config = dict(
    hidden_size=512,
    parallel_block=False,
    optimizer='soap_variant',
)
Each number is 500 + 40 x the weight over its row's rms, rounded and kept within 0 to 999. Layers, rows and columns count from 0. Numbers have three digits each. The size before them is the row's rms in percent of the matrix's.

# layer 5 MLP down (transposed), 2560x512, rms 0.0808, rows 592-663, columns 192-255
100:576509378428500507505528511448475555506545477465479488506473451485598480513494527446571414491499504554478546429507480496513437529478462543462508476366520441520545496489540518500442517393520518
103:524478541512533549507477484451439536476409492521436543536525451405536503518500418489534413485492526464505535542561450577475455523460428567540500521433478518445465474458501523444466511418510488
103:477483491494467529494465559523496435451468559474533517480505524498547425516557462510464539475518492438459510469470552496499545547454598517512468487525431542414486480520492510411529436535447491
101:484487496460541463541433558507505478485538528532540483487429599544503489512454492533501475460459477527438518492523485515568515462447533498477525499555553565507509557514509463523505421446464524
099:472498531470415447444528513533549513492509526512502509497500441536585381536474481565470478569526410527462488431582520534440525544500543506515532559484533491527538553416506523504521498498513555
099:479498499469585450500524518549489520458509487565477512456451456447508611491451509458411573413474484511478527487492495496462453541482437558478522507452562491502399455545463559562484471480527534
100:512503504515491389488504592521530529457522507420497514482539491497438533540542450482552499516550512563509449562494508498577468500438432469508541513498432437499466524446492418488506517478592423
099:535531466417494537504485487480510525499540477449485436525452467519513507562485470487496469518489518468449484457559576484479499520444544432511409523448510465493497471533443597499474548469435438
101:519596454525505536468487472533495531516553467474477493441543510582501524503496396511523537496489514484492548511522547463524444494495496435477452462486515565516514580428492502469433497502527459
097:565505497471548484460487474473486514462533536513586471450515438548486478444524513433512459497501521530524465431516566545487466532431440522468519499429494518513456437498576441428479377480455478
102:513573560470435448553466526524507501596534521476497587593581413559454572449453502507520500541508508496486539504575500504512567429430473455477462402436460462420526487524500498470421498544496501
099:509537442481535534517506562494467455532527460521439497476518527483457567539512566525519502509530599556519517452525480527546511491460539497548415526543508513459558475495464515548501513533517544
099:471540509582533458519501485483521509531523572477531551505493499493473552592482529473483483475455513466510456464481439515460470436521535502456573439445518480413489574458461479495466546413488442
097:475439440480513554458450544424442473542550529437499482553498498449443504603484473428438481517503481501493509516485505546500504525529498493503464463454526482566486437369455420437420551538494457
101:521476526585465495510573467510518536448631454506531534518558499510486519515500473492495463515527470486526514476513488534460579541491551485507585527522636469461514551498501504513467347456480479
102:458528556480563525510537490451512510518506543487524483412535419522538480528455451529527510483503499515463474478545502587484499597570500527520499473476517565562535627470452472566465580509521496
099:495565459554593538525507517494446515564476473469455499473515517493472521563502445485553451555449543427474494443507449480543562470482467478499552493396538513477534487508541455490471503566469579
101:582541529473475535527522466541495460527460573475454531477555560475500481544478513496580458480492501503513551448517511488538535492492481480583579480523444500506521539479485563515505398511440478
099:473486504460501575427509560557510546546479524597490501515437499491526438492557436498537507510470435427513494488523476489494543509517474566536549485538480517495560406519567489501558488538429542
099:452495466520532424496462452475534556549517473475558566465458530504506479432469512506500483485522506535414547466518457437542504452503472522494460476506523497564463461518529527474465500512468472
103:448502450544542461540490472485475506502527531571518511441483495442507519479457495501506476485483544510559494536568538474519505505472544479482494409466562503485522470465546535530470511483554525
101:537469517513503498502456552509519455500515484503462502514463500586490461571440613531492498426536502525494559493520519504481552525444547536455454472536462477511552483532521482493444573560474522
106:470570481506536430487473501535442500525476520477499552479445550439490486504545503496442548471514498559476542487509479437534511539499463510516527516529526453492507470543549446460466501532467487
102:496485499576554500498491490544446499496503514586532524499448509440493516533432483550540455521462509509442480490522521473507533457420511497461414449499522427578524454444470523453540533491434483
102:517569499511526493514428548416540538490469544578486530504512440537505523529540504428510481504481484530480463507533497575474504544491490466542547413585472489513513532405485495497464559438551535
100:528537471513482453512489491498531468516471512471483446482501503491454566583421521484537432506519549509510523437598514504525456479485489511588455476473538482492515460486512538505468565523482497
100:534505429566566507499484485479480488574522495517488496479479482464426513426513526429504521488531468480458609511530523551475531517473532485516547495493495550509555520509479525513528476441502582
099:409522517475482506553493504575493436514497536468514474439506508496478537519544541554489548500516477513454520547507475445502535538481442453510444564604552472457459468511569460416544465525525513
103:501554474506457541512527476493514483551469531493485475511486502424496521538511445469552528598521524513500522460509519454503547413513465489489555464501443484540431526468465523559512598580471463
101:510496550486529494503565458565478544516501498526473498481477504509501590474484475518444529554527469471521508530542470442465492483538431581492520550478564524494490500500527459528535522482517455
100:516493473446492540443510471436506575479457430490471501468512481520541543476427515544482476472543470491501500482503444519517464517531535527555479531486573545460483502567440566559542539524489504
101:459520484419411530483481490515497450528521501549535524524511500454474502504459482609540478456553508535506476447477498422540494473480471476554482504517586484468489527535413511499548457504561457
102:539531459510491545607479450510457521550532516490537524465503549546431502552475519484458563461557502457540487485490502430532495490504454539548528565502542547505528573534490526488571474417519560
098:508559496570518444483505506533537499525490531491450494543488553453455434567486457547523481500546440496476460476575480496541459490443536512479542533474481538471504475535518522464457628561504542
100:495457479553523513518526449479494490412458413495488483565540510427594485629487512495525476467513523512493459502434490552457422497554443537574563536549462513491528567477475629466496502518569494
101:447503524562500418517490433516453396529433529475487503500439477556509520569455517590479448469509491565590499485553486487493529543507487464479534487491588475478417464500464478518499460548456527
104:488502543582492472509488508534511542549484498561492528529517540459571469494513504475491418483486500582452469470442491535468509487479548475419490474436447484401487532450483417507545467429448476
098:388450478510532509482482523507440459484469544480540521512525545483507464493522523432540516488496503522476463497499531482506514537438480498528553478524531590487517493484551489532575545515495556
099:486502533517623550519504532412473451560493515565535491456428521539541568531493442511462532507488555459475485499493490395553489456514570495513530527540511451505539519532408415591514540484541479
096:542524588504461476563462440483505527517539476522505553497496557522480441504511467476482550542518534433534575457508536504546556511528460503525509438510488513524489434433430522468485521499556516
103:525485475479478517617536560477586460536522506481517532530526552542492541510502511476449541454574470474545493432542524488395453535470548514537507472482420523496506594532509541496525481485487455
099:528503453443514479549436473522498515443465464544529446447498492420512429421514496502510504508507515474505526503461478586494528529524531533504504554473485490475484522523441537539532637440503502
099:504532526418532468534477505487454546412549497549510512526525565564443419527490540591492517583484489578521469605519445505487505489550500488488458590439459579474592465516541503546569487515473473
099:499501501502481498525492452549542557538526537482498496518475481484533491518613548525483514474468587599534497536511478480540562582459490498453455519461526433540460478467447435534500489596493478
103:536456519504502592488437535510475523521522518480516502491506451520512517513478523555563514453544504491431454474503481519412486507594462505507475458503482450513469525496447600430476464491518448
103:520511479477551512414509516546514477461490500497546535524536478430589497457553538498480498510533556567508545500477465486496495563504477511467506534526479478476515502518515479414447485443474497
104:534508508480594497558516562482482488491473546510533509424493489508499492425566561517397541422447415478439487470529465549472474550548511488427504490557524562451540520494569530498499516550483563
101:487465461553533518521486477444455540499410517571514429418543544454534436469483461487507553477493479469508527480489494486428473463449501449518566392533461551524499537590475534491430479540519508
100:566475522457525564512482515522517557530466469599459492502501540460488497471480470498521571405461502555500493494575438485530490493518541455458531456567517483474477482465469481519480514556551479
101:528455508523504427469473465518515472549511566505485479506533455497457416555456479543522478431532559533465497560476505482515488460529503437468455542486527492495453454532432556499515578420552498
100:536458483519476479526436479514489431526413472426515541391460443500490523569552489513562550455407569542545463512513488499541476485519493465499511481469547517504477514513513518506474475516505511
102:506499494450509464558464542560513572474553440447515478499483559464490544470474537553576505497480516457544544485469539449558504470511520506468515429510539497446466460540543480544512532522475424
099:484474481498493473514525517480485534528518492542545447503550510479461422472547519505512500523481448587491555447529414484472460560493434535534485506443460513489442514447554477467543479433481495
099:505500504478480453508484523498500474525542466487493449549509407473504500504471480475475475552540492514485482479514561520466482505475490545527486394510487480545517499485533537409467492531498514
101:515571504475500457389517489552476553482563521515462513503511465480447435562500501495495506518575465534523525437507612490481485528502574529481494567519540481527525436529550446468508531508480436
095:524519547510519464474552490458517515483501552465481488470533511459567518520502515487511534531458497519508480471573481465496530539571501513513557462561573532498538536559500507489494487512602470
101:569484539563476519451488493481571484486478513535467504540524446525481512508516480412512502447490540496442505457522541600414474523423497498427556584516495474485507505480497479568502527527494500
101:512508545500450511532513464491504488484489465513523498463516420500488482488511464546473571528476535559490494447471475520497473578427542499445537474556498443511473455477515468479569540513550504
102:432571440500443501508475487561453554543477538451496517469419554466519484527507444511468549515480470588441503424495490497509458551567428482470531538546542447555462488498481492430537587536489454
100:503501513433459550515540521520512573419520534521449458490517491472533478522570443492495550510616574512494535457522535496500457434465507497478534512493483467547548496501498512439467417553554475
106:513490478453464498483454489529475506477518503439492536474544422472501455443569506504438528463501461565463499473413437493540498483464506514480505512508528391516465485509488502502519445535446494
099:474510518500518516516515488548523541571485532492552528497532556433495422501463524552468496482557441429509529512474511523516515487589486568490564474492507496472529529443438452476552508554478533
101:564539458562499527533524495510441487527506486486578512505549466478456500439453447476561515505465503427460506461482487551503586457483498512534481444454468524398486510448544549482551531491560484
099:456510505511584420503468535515564434561472446556488455530607513546501543448444521466505476535511557513534546494469515516523466540555545524477454503541503484477488469589530493487524517580516504
099:544514520549509502535527444432492474609470485585526551431459388478568532535470570499485448500521455479478453459521549540475513523508526469512517443493492522392475485493489473473503428494463520
103:511473538471530466490552532489455490510547506498455478496475528570466486516514437487530539523559555535506444513476506428374522507541531541499515451515506510525524463515497405500535526590531475
102:569508516541504541424434521415515514585499516514526518468550517563445554488484582422564514505508526510476509550453478479481513534497466514502512459540493513560484503446511451533470473441521518
102:493548471456485496581497525534503501530522511441511571515519512440549494510496568565459548534527458511453542527486481521517499525480531511475486561523461516537466535493571548494498579491467529
098:529452541492496514449406524472427436558458501493496512462458458527531494498533573549547489478410475465465479518459470538469490475421511556495496493442489545487522470503455456524416616568472505
096:546489455497517527482435511517490533529547522530530475571492465483454462542462498478506529548476481414528494504524488528504452561468494431560500491460533511513478524489466488503525491530493501
102:456484476543533459503442396490508500521494508520439541525479545497483462524477533502533516501448498493413549506551453513417579455449533516544541470537602473478477491453569543495465620472477504
102:485461477498473500455459495454567554481538516585508502515514483484510428508483470493504440451461456541479557447497492541440577486474511544452400527489496515494480496469491413555512445470531569
# layer 5 MLP gate, 2560x512, rms 0.0684, rows 593-663, columns 192-255
103:524461513583479500461560506525516556532445563478481464531467481427481505522467441512500517490546515456505522472522524513455513448488521485473518541445492486536418500456476501529425524585445529
104:575551527479531465529514510526471505462496512457493508477524471513408565533484496502541473509550490450534437454439513478450612477496473511519608447439497473535489435497476478439508469525486541
098:442545491447563565442528478506487481492549516432482496521509568524533503431482487488462461462478490477549505473516516555586549533521421462491547502584453580475459529487540467472487477458453422
102:482540502526481555524430464522511476515456524568653455460502541515518566491530465510590570410456468514500493475461511520472456455483415458466492540537492461456485436465435411489517506503485420
103:464508530587544475515492469461447448534453508476552405486548521502453491515521505608486499451504461444488552418501548445498477477523534522462524533504472497495554557475561562495514553495461477
098:519473520488472479551433492510526497525419557452504476492532512462499538481481455567414530516522508484501467483511506496524519517568422466521480529480508467549464466482522470513439512517421483
102:572561492458462472503525519464540498445517529520442503520474534506547515504449512524421494541457499503531508500554473517555569508491453537450578476495513414458557540510496600484502497519518461
096:545490510504540499543464480538490473506503479509524487511569484451483523496450542506506553529466524444551546510554474498459500552559448507525551529508484522499539409569430493492524464518519467
098:480520500501409478502518538533526507397437535448518560524432512471537509475472474523508496486554503527502460509474514414515527534550466463514512520583443507483511535551517504598486600556453501
105:499416484575457511560539470595453513438505504523457453513509516482540524514449550478556492537488488541466433442436444509514463522543517523519544509602506540545463512472474508560503541511521494
101:434417424543541454501498461521562552513496516542472470553551494465470469472508465419443505490511462547389599519548435536499492533528444468440512546563434452547477583532512492539494486566501532
101:506463477496491501485565479478469516519537482472440557502456463498473482506390475583476493526510519461511455451483473532451504455533503494509457506466527575469447542496451551491506544494482447
094:475518520513549491479453476501491525497541463517580484471496527526403355553549408511451503469490506526531505577471538561485516489532519457499489459460517505481548522473494416495493470504511537
103:462544431528473588497406504469521428578472577515470428467494502487519496462463492506501475505494483478437523509452492556508544529531524555512489445420461426547475465440524561471478439485494603
098:511482440494528464540387518442522550460508525458435520495500607451481537474504414485538448532504511495521504494473494490483541418541417539500419497545436534436508427577524487539458426550469550
096:571518478480468495496420480522504506483512463525518405550526473501535502485523506496469624467474489487491445557468513504447484504531510474501514460536463519487495580542513466523435522448554534
100:449464472610518436465506577547460530530519497458481521523434507435504609494515489565462448612444529485441517432469493555492464465484552544446552501505474475498436451502535529511483466513531503
096:458457500543476509512538479544600470520504515471504571546515538477570528533525547559440544394446478563587543482534473522501496539487489570501544550418484532503471486446507501490520521529465487
098:447512507544576502425478470558584494485506510507524530511420538553469521492510505476507514526480578496441502422474468518475467527522516527475463438456517478507472490501526502495455450450429481
097:407517470522499489465559492500449520508542500526615522501521503550538534468554507497519516477453478513496510506488534475521570598464483444512489508539509370495509451470490514541507478443446491
095:486511507484552526413533509497503495497527524491566493422505462510471557516472490517508509502470453519485508517525461502477619495585537459518484544561408518459412522463461514501548464525491501
099:428423531457493490435560529541445531480523512530545548488452504514488492458529492519521456446432530538506495565427512551504493469492481453501566571501483515546508520503489460432476534560464544
097:415576533488491535422565487529541491540467503505532479593528539477540491462475499555490499457451519490529487515493491496596492469496548516497443452500588483453500462526530432531493479472470568
100:482439486538443522398491545541484570520571508563465444471508476502455558484444505454514494541498534546497473440516508516484568526550452541488511413453468494424489500472504520538474494459459474
097:469513585517465598531501554512441585442578534507532561510446514501522487546562486509520578544506499538536531513456465470472531503477450491487491481437556512476505510457494504519509490494523514
102:512511575538453485434508526452511456416481503496523457544543482443463483479503471501606461489500528484504447493506530560592495491483468493490503511505539503568502417484526537504431501596505538
097:472452462545524564531453482542490529469507448413465550429487487465500560563448451465503557488525484559522572490546585428504475503481548481529558485498551474489482481483523537541442524423569536
101:555503441436518512452570511495439450525498546495477501515524496483447457525429494450501529489429499505488517550506489569394513490477503530513506503464551539497533484611443566475527466492488470
095:506436456461440412557549479523454547530523498499465441480433542481530583538555525526480527551529501468443509536481491407471528495547496501517508512468526531512493556519434466505594527520561444
098:517506457514491498458432484499501442493560525504450435582475490550519477429527540510506521551513521494478469537511461503512528491453485556434544507489537477545547500508507512542433505497538450
101:526555478496501462418511525496533487547474456459482423563490491493523525477468543501534551493554520497480534580518492566518515530446487484502511495511484499493502543452561508489555475476517511
102:540432519471497511443441562516496442471520482503423536478517497499477431509587494547516537489474523540494511544525430524451467520528451446419558478494498452406543513549542423473512511488579525
096:495427455461480470515476516509538484509477468509499504406418551519430397529460477500456501454515500526480495458531589543502568469560503568486489568480560437548490452513486517532412558490524488
102:484477541518422492496486454520559512502489492520481549584556491459524467547527369526498499460495499470562530477459486472461543531539457570471488478520523517498494539495557513543457513521514539
100:522493510553463521503511540469539486511456485484535560544497560464451540552481563491435488511474560470598489447454452521469488487418498555494480540529503605420484517532437584481529424551469488
104:460448457506415485488459530522457561518495532471487529528498522449566441534516503538536479431485510519454487515442426548552577378520574593538530523433518468553520509543493524495493500590517489
098:510489528519418544504553556574481518501553538520499571526521510486480538484477494533451571502456518465463456467584509463494511510496577514492520497534544422472520537507497445570496487475590565
094:472468496474490445462498485502501523498464528507518580484540514450520515484579500473508539507498532473510502451470550494465527531524478483492458454505474545484456493498525540494390477507513506
094:526479570561488535532486591469490609448553570402520500479441489494599447566532532484474474489367479512537538496593465498537570530565497510466501487413484476503584438498501478527584466487531419
099:546481516544516522491522548491466494490500457419502508445535476478505577477526588521521496573495536585474472488465485464551442513480485453450483479493513493521481557519450424498421476482512479
104:483484544479435513437540470500486407388569573496505493499506533452496516499553486521510416407518469486545516508512500393522488491569456486544510421459513488537482497599434510435512487516493494
100:525529461534491376534512509454565422493471530521431533464541500508555517425471533418507516542431465454512487478531463459522472383441469524476551492541502488559380498559479532445451401445525534
098:462490488480539489507562424423541512440428498481557511479471446513491514471421426468474525520508482539506504479492482467468519595518485487439517371531451495537374506505549520540431503491462491
097:483505525623529492493481518492430464544431528538517484438441511485567580516504497597577487559587471489575467442497485486509448526501535509509500485446502474470549507491500439456504511443535484
105:441514521406443502538487499589492541379505503544437531447563498513506504533481491508494554483473432476483532583531514591465523487529519470497476478473439489534406514567456485517519516526514483
102:439453539505548497457478451509486485480497497466488511509515521534513492434445494501525422469531472518555530453488458467532528458476512472477476450455471547522532472503562496498469501521557482
102:515464498443551490532549525478531509466524609429546552447551483406578535527473528502522507472471501505490461526547508467500570453481478504475551539478578498527457496452490474429503513520468446
093:554504588482497513508437468518600465494440468479538555469452482556501541479520420469410538503498582490497516504500504496540526457497477458490519481495548512544505471510502462492526523423493505
099:540506501479429490535538507599516509537534527480490446525564512576500459438528507482472420484574501481558518437445467446547445568467507414501463449510531543537515551531456414492482568444469521
101:460487548564492446519565486518460569522470528529503455550522570485516474502497515520541512526445483516379484478486509470562520447524496461511568546507557514443541496500626558493489560584520504
102:510486589483503505555387480464493465451509499481453527546405514576548497492548496470519438463533476536484509514498532518566530542446517486502488515524397588470540509534507504533468479533566514
098:512413505502524518488472510503525568517502517525510509516459444477505496498536439476467436609622475472511548534542420538532546458506497467616534541485516555497459512557544496564488495459537506
102:510501478564500500434527467497542555449515440506522486578492556511526539494535490506537489459495527455539429497486536497394570528473548501504511495490487581496459469494524503566456548489450496
097:503500521503485462510502589512443518620508533532470595448491446453485462554519548526496491522486513445558489451482483508554538524496523493527491530533572538486522419508514534533488517565491553
097:504549498526510554500429521509473488498523480562493479487443453513465489495498493475495523458610554511497577499493464522468513497478502537485517482407591475502542483501461518489458501515568535
102:473563502479571487500520467533534485469555547541493487533565472570478493515569566540498513473447509476505521506482461488528516490515534486543541497465518487468490442500529474464454522485480510
096:499530464479544514517413488524499492593462516447495520563550432482562494557476471501463445476427447525623468459521475472519465518556502527548517522490519520452544508463464535598437518532521514
101:547550496534490517531495538520542475515512504452509461525520470507552496469473446553528491522582505486512461506531465516478493428512485486493524570568558566504498492518484471557397431535497583
104:510499545486483506531497465517485469495474524454516432484473461504541473488495504562501525503576511469466411500457494524491466534552453440454437501462507491479518538425537494507514497536550513
103:490472505418476533503474474508422497432470447562462489492467539488472523497498549545518578547559465457472498481509485532582571556568482485502477511541537507469528517577469428464450554516503475
096:449494513438548509500453407443554538458511500501546557558455495416496453548493509455488573548523466488509575471588492509502449498508539535455567422484526548438576519517452435416473512502544495
102:434488556497520498560514481517482467522493539511476462497511553481523442544508499442434549519495538532503532421508490504464510524533486507512547552520533482537547468492525531435469450457553543
106:485476479562579514491487529557466513458491532454521513446530513469538520462463535528506443486584562480531525437454546517536511482481507521539531572484473485491476514502446482548495527463489494
105:430500526465482481538426542504486586489458501465539539456443475468519512519486480453419450482493476472499458449545543549543528419517496469465429468525522481560523520443433495496512505477519501
106:510464563577524521519478550557533406532438524473463522447559574504539603569442546421467496569449459589462496458543501455475540522517512487533376428460456497545481561534516526524457552450470549
098:455513537509454523434538539540511503492473477492470485452516443469523428525427484513488567479490494598524534467524547522477572547553466432482471448526517512404496480502437488532498509448527552
100:501492571513502507447498511466486514488519484501451505497504527535473512485545527508495524515542459496487504505497489477531522490548528488509489509505484509481467570395499543529457500512484510
098:482497520525481535560455501593421402499511472540543553462460486554520587516503508499507446457445421483507466526503524448513481498435483508578522523580431556505455475521472454518463550525453519
094:484467451529529478443469534554586538478532554423470534484547449399444492559543499493523435451488489472489579501535530468544498562472450487485490458428546537541429457536490475535492462523468383
103:465464428477503486477453450481463500485456515496535453503518440456477481438477446458486429510515511480484426600476514477530475601505519501478511501545458537463475518457518523531473495475512484
097:449524506538498534624443455545448459527463520472476476499453490536522523478463483522405471559498533488438526519465424537548529486447516484480513508443566430540484465481489440471456547486493472
# layer 5 MLP up, 2560x512, rms 0.0682, rows 593-663, columns 192-255
100:548518551549421454502453498546560431464479502482465495501528465549464570522448445450498524499519499412489495538543528411505522484444565502475522537524548532520501511473546529492483461519519492
106:432477569579424430513509558527455530504449460505544476502555521543527544499478584506533541561500465522484560543517482486470537495533538572498535459423502482502474501519434532530511516455516510
095:500458504542529535524439531535492469510520552504493456481439502485458523507516494482500518449471541510495396519550475507483420469485577539517507471553557470527502558492508507496531515500522511
097:459454471450481557514554468493467538538498474513596486504536430574518516528516445470488547510527491478484527514584451494496524513542501561493516537548529556469504517472528483545518468439492513
098:491525504550461473589545483514550518497491460493538527462405517499551427453522514508450457505548520505485536473560392504490503506456488483557488526443492474463423504529516483484519497433493448
098:463501477508465554465486469493420505481591581548482503436475544486566525505493467492501529501520464476493485468533529491464448451474487489530480498534475517545470555482440594490545488562523501
097:509522472545449477493484472498491540412438445465474502654538482477432442492512504525439450496470425490433520454554472518444482539583588558507504517552412587447437564491512444495518533500439494
100:488452460473473559476473437477496570534482518481541496502557490520548477487477436489557472528505519479473488447489489503471444462500499439512446463447507505516492572432469536559540592512473515
101:470503449516449481506509515539549538468555523504538523524460483512441520517447427571513530521503456546450508454571493466505569483499487511452468499558468541448524462559539515468571427541606414
101:508560558499499479492464476447461525483474452512517502435497520507482515536520431456527508472484543513449466471514437520534536517445522522526490515498479567486576531528517427494500511498574526
102:477489438483460475503499544446518490572512440512472429491515492570453437545489533564472469474520539544450504472452523431477529494518470470514540461631495467516560493555542577541496554458518534
100:541482560489441546492563407456499461475491484504520490469510498473496526403546553495471576532503488452483468511526524525508482505565492483475460467617424477595518517549494453530475504506474535
093:505524454568512601477558456422548480460420509482572508430494493469497497491504435601476516470406421455460499463497536495475537505539497541495515440522514483461502528517526473441471492525558510
098:518551514492498471487541400440479484472557478530519529511412477456467513492499549566429480509486463481511530582451549469449558433511472504541587501510530430525493458465527571567489493501483469
098:451468524514532479531560526475533543423511535494502520524409491529482541502549485498446463513509510468454570466532476489569510495452512428473463623526505497458560499461473604533489561422513491
097:482497467481511463568483479470481455522508520505440490535518542544568501532492512449525434554443513521470483533536500534453508552458518450543488500497539484497529539518499526557454552489484496
101:480485495470496518524515514463515499389446502455587543545517552483440488453459490470538505513504451523531493577429479466521480415513518562480494576480464548471532466461481524461556495504598484
101:476520557530503414522450486503495452506526479570443494444536485542549413514562483529530484558481467436446515501540505486485513520505469516544572543544552496530543515469508493413517494423521618
095:474442488547515412526466481542505486514507437445465559498451496573511487528555506484501504481486461486499493467496511466445545489470512435451530487413533482481444436501582500516425455514450532
099:547456542499504469554511510512503526445461474514540548453447421485488491494589515509449518555528482554477493482480507509494501457494464464491478510496420481491420518482539517474501474590486543
098:515473475432577483452576537432463555546493441492484501460551466564451552582526477462488516522479491521434494445465572501500510516533517491461478463568425451529563479475479487466492540494467513
101:461523496535466538493495508518530420427497544498454532454478572441533443579475509557539503482463426480553518525494498506505470383505405552509498509491478426505514514467533460533516511462465511
100:506534440466532507478455469465570577555495532484502517517490504536425482546529516503485432546432475481519459472434503501503544500474555531502485494484483493563444486464505477535555474557547419
098:524555568515480417499536436486465470491476474492534507422440458497541449477516525570576473474521492612511474479517527483520524467504525447469524509525499467553474433466465479409497584483506531
095:520496476529523532524470426486485485445487467489559519492539549487485598486527500487492499508475516458458535509487480463504529538519561470478533491533548451527478513465543510501529556490543542
102:461538440440438395440518601495520495449509526429503488573491537523493438511516527478500491540463473567573495508470512533481544488491501463506538515574444439436543584515438538517418495430461429
094:511504507482489470498475506505507425531541467546472515485542568546498573448496494521482496528511472495419542482485496478528455572443477420493476439492559544520505576465485523507408496518526543
100:488487519453415480553456510542511514441455552482499528533513454480495490489510512485520499544478509505479525512571483558476454396512447491512489469527464362488506547424441545410466548507495514
103:546559441503504514548520440574443415343548560506490533454571500524437563514456504581540476519450504461452513544552530489479457398465475521483513475512535489477491418487505506499487525479516411
098:515431549523498489480535579424479562547470510446487538504553565478498547503478526441500549456551400507508556493494595444522518523571550531493485472516564544502583464556512476593501517529530546
100:484530396504472462416440455445565520529489497494549489510536493437548435536512525591566512541489549572465474494482511471453536553570570502508448502542491446566518518500515474472523525537529536
098:500539522507548505524463415490485502509503450422521456455548602525454477557559490441479515481481487534480456485469552507580443462490451525459563463523509440481624525512550537479539532461562456
098:535446477482481533459510446479489526484522439491549478512496512503559507559490525466517485470415497523511538452539533564503503541519514477512485524475563503513477418453457487527481524490494421
104:475532449544501442478458566485513490423526516461456494466432496548523495497496557581499546512443605504441430498560506522551493524531494490517561505486424398541620467382469497449536417462538435
101:528469456471540466486546529534466563547547492497534495518420448499495530499478552482509512532488445488494534441433393495527504538444510535455524596481479613477532481523481480450431509507531418
103:492486495513475471495600519441458475539549457518456445470507541462576410472445471455436411490525456467476529598488541523421480567529517418463483522539492501501570508438493498478464488471506481
096:460531444487514515564550545472525522547629534379503552536549435481500465597514537458455502512466481518535530503539512560517400537480524462527572440445411490526531510449499538524450476480503513
098:504499520498448476473506464491500517534446505477524508530487513531487417558506487498532528536535564479561493530532496455503481422461561569462456468547481467545494494552485546518511521551593512
092:510500473510515406553439498402513467544555538481503506489526509503517496550528498514453478584561462382517481553508505526435443490532496490513513496519563519470511465514532489572423494509541496
103:523483547474431512515441495553548497488565477555465449523524534510551565566511552478462483496557499523465423469523459471512505428464566496582458469372491523465462498582519502509472397509498430
096:499516493514485499534464520458521596538479506465508518549474501461535525444459499533475508553480530505513494453526563528452526537510535412478493516509510444504564500470417471434484466551487535
104:473491512444436466527536529519498480481457473534476448461475504552473507515481488570425461553495499515489524543508502470485485534479489558475454518435474511550540436503516415512510526534541431
098:480581554497539533537440416477586507511521508493544470461441515461510455450511505469455452448528513531533530491515455485556476596586510516533497467503550522436545475484517524569503488523505504
105:556536459585456520495523571448513552549515518531491531500444571478464493506529555537516519465550495488453509546518399505504539456503480519521463448568485498500504533545569512454494497542417463
104:497562496480503489437507512461497548523519478452542488521492524499450515498493549445506493517503587487452382471489508546522485564563530473513524555526458501522455505566489468478534476522575500
105:509510490547516459560444460495599520533453533460466405492552463501505427509426449546495449591464460565442500561496534481532504510391545461543519498497422588428485472513488524492464490522445511
103:475526479527490532508436488498532462456494555474436554507470514514530434536492481461471541523523513475536411539413471535482567474530478483505452505529516543538479478505555525478427532505489536
095:519483503528482412528475455478439463457569492519597507467465491510489472490394557472502555486577431552571498494491562557493449434519439491558580488485468496481512504472483473563458435530519525
098:541474521462499458520536593519490520516525575486504467557494458516477572409484534483458474514519508501532501566429493518528570516524489589417474538500478530490437445502460519520532507433491576
100:538496433480520493489520513522518531499529515484491493517468575578521474433473456438498432538533504485546490425447589508449520494482556472495519478532498572562436546480488519484535486512497524
102:470486497471488585463516453495542549588417493554476446478516483492519520445521519510479519570538498533482466463458446445515510529455559592474467503583570509470516541515517491501484496473602535
096:468505481542524483541590554492479446470482563519504487523510487477488497499533535481556544454504396502483432526531460488533432568500477474488454502471537484465456537561574550463548529555550494
102:420502538537553439470539540558532470455570490533483493537516484506532524594459476425497540530516488501558550519497491487508528545544580537546567503431564488520595576453480493524510474523502439
098:498473580472554491513527465501521486452504462383522472583519441500482473437463533445452440520534520454524437529497468501586491502498546517570525461532569532559497486462521487527487575534505552
096:536479474547526451499492514542502523469503403492469488490542507549489559473481488552481503478539450464475559481502491574543495508520496418502496549566480510506457480523457515433503487456497497
103:497517512519540494466500551542479539467481493454503550471509516541487473492483470503502440464428483489531490512525510509509544455566552522527559447506496493499534496491471487530500505499459401
097:438454505450534481477476535534496508516499513465495529524496480517495510555400471513490530489472527474494465523459521472528521563492535445550508525507505466514507507551515560511504562503557473
105:460500445542527509460504548466511491541473553527502558461457471566511410508590393519486526533483498508477502419481424534591444495507561500514577502572549491537433546515476556506536527530479483
100:484507504465457511462482550559434448550527483560522556543521535454531496495537467455492491453462553473539437551456428595546527441435483479528518521506485410540512476520537499477570510511541541
103:455459509522489485511510508494487499409412479581516546454565509488521456421520517544435465540525446526551462480477474516481479548474490498522500439513511509480458477502458505525479449586500473
099:508492519442478465491525528524521473485557530467445434521490494464517463500518549547462509464436439441445457526491546452440444551523478467451502456497550419519546506483473409461529500511459485
103:518445468477553531523531489514535489527560551475468537536531503538476525470366489493489502416501532466537520478532472489499582470460486471529506519558461594462505387564471505516484518562516560
114:465514495503502507459442536522536481451529492459499543406585461485545515417474454512532508529499543513521514466479555490507515446480535519494513495405504457448527443481535445462512502485535513
098:393534531486485496518504538491421501565524531528478466475512461469485483540383553507547472480538503540529550487495498503444495500520559531486461509523506541509547493489546485540479530469527483
105:534468507504451452494541508543559446544471561529521455501503498385569501554592512481555516561525500421494507475462451488496501426428446461523495504449497510531493530537476449524570440465512523
101:525463483513467505512484520471524442534515503547507557488486529559487530502504531498513503562502494495513533533431491492451522461455513508493586469439472530524529438495514517564440538369494486
099:562450540540499564567516447483496513499501516482529450475486491534531481537472463548480487575503463518505549447533531475497502498485437569511500461454451514409516488482465494491519550495534526
095:502523493487416560472426535514529477537460529505525404482467456570532490465512544519577448425458491506483403543478576486466497438490531437472529568445490456397510506557501459463478432521483529
093:480491439429511496485565542497520496444501514602449464547488536503492503502533499420543444505450532526480519530477460502504492544461478462523431564501507575493532474484501475463509507474445430
107:468531468464485541590468456519592435513482549443482503488465473442535498522467471564535466478482498448470539533533508503521505403472480495590565518452482531462412483430552463532470524481499508
098:422448507519446469553418478549525528497535566509479550452477499473506530499496454466488514415470509493539454471412508605507534522562525452537462463464496489450506550491481443548579424505550486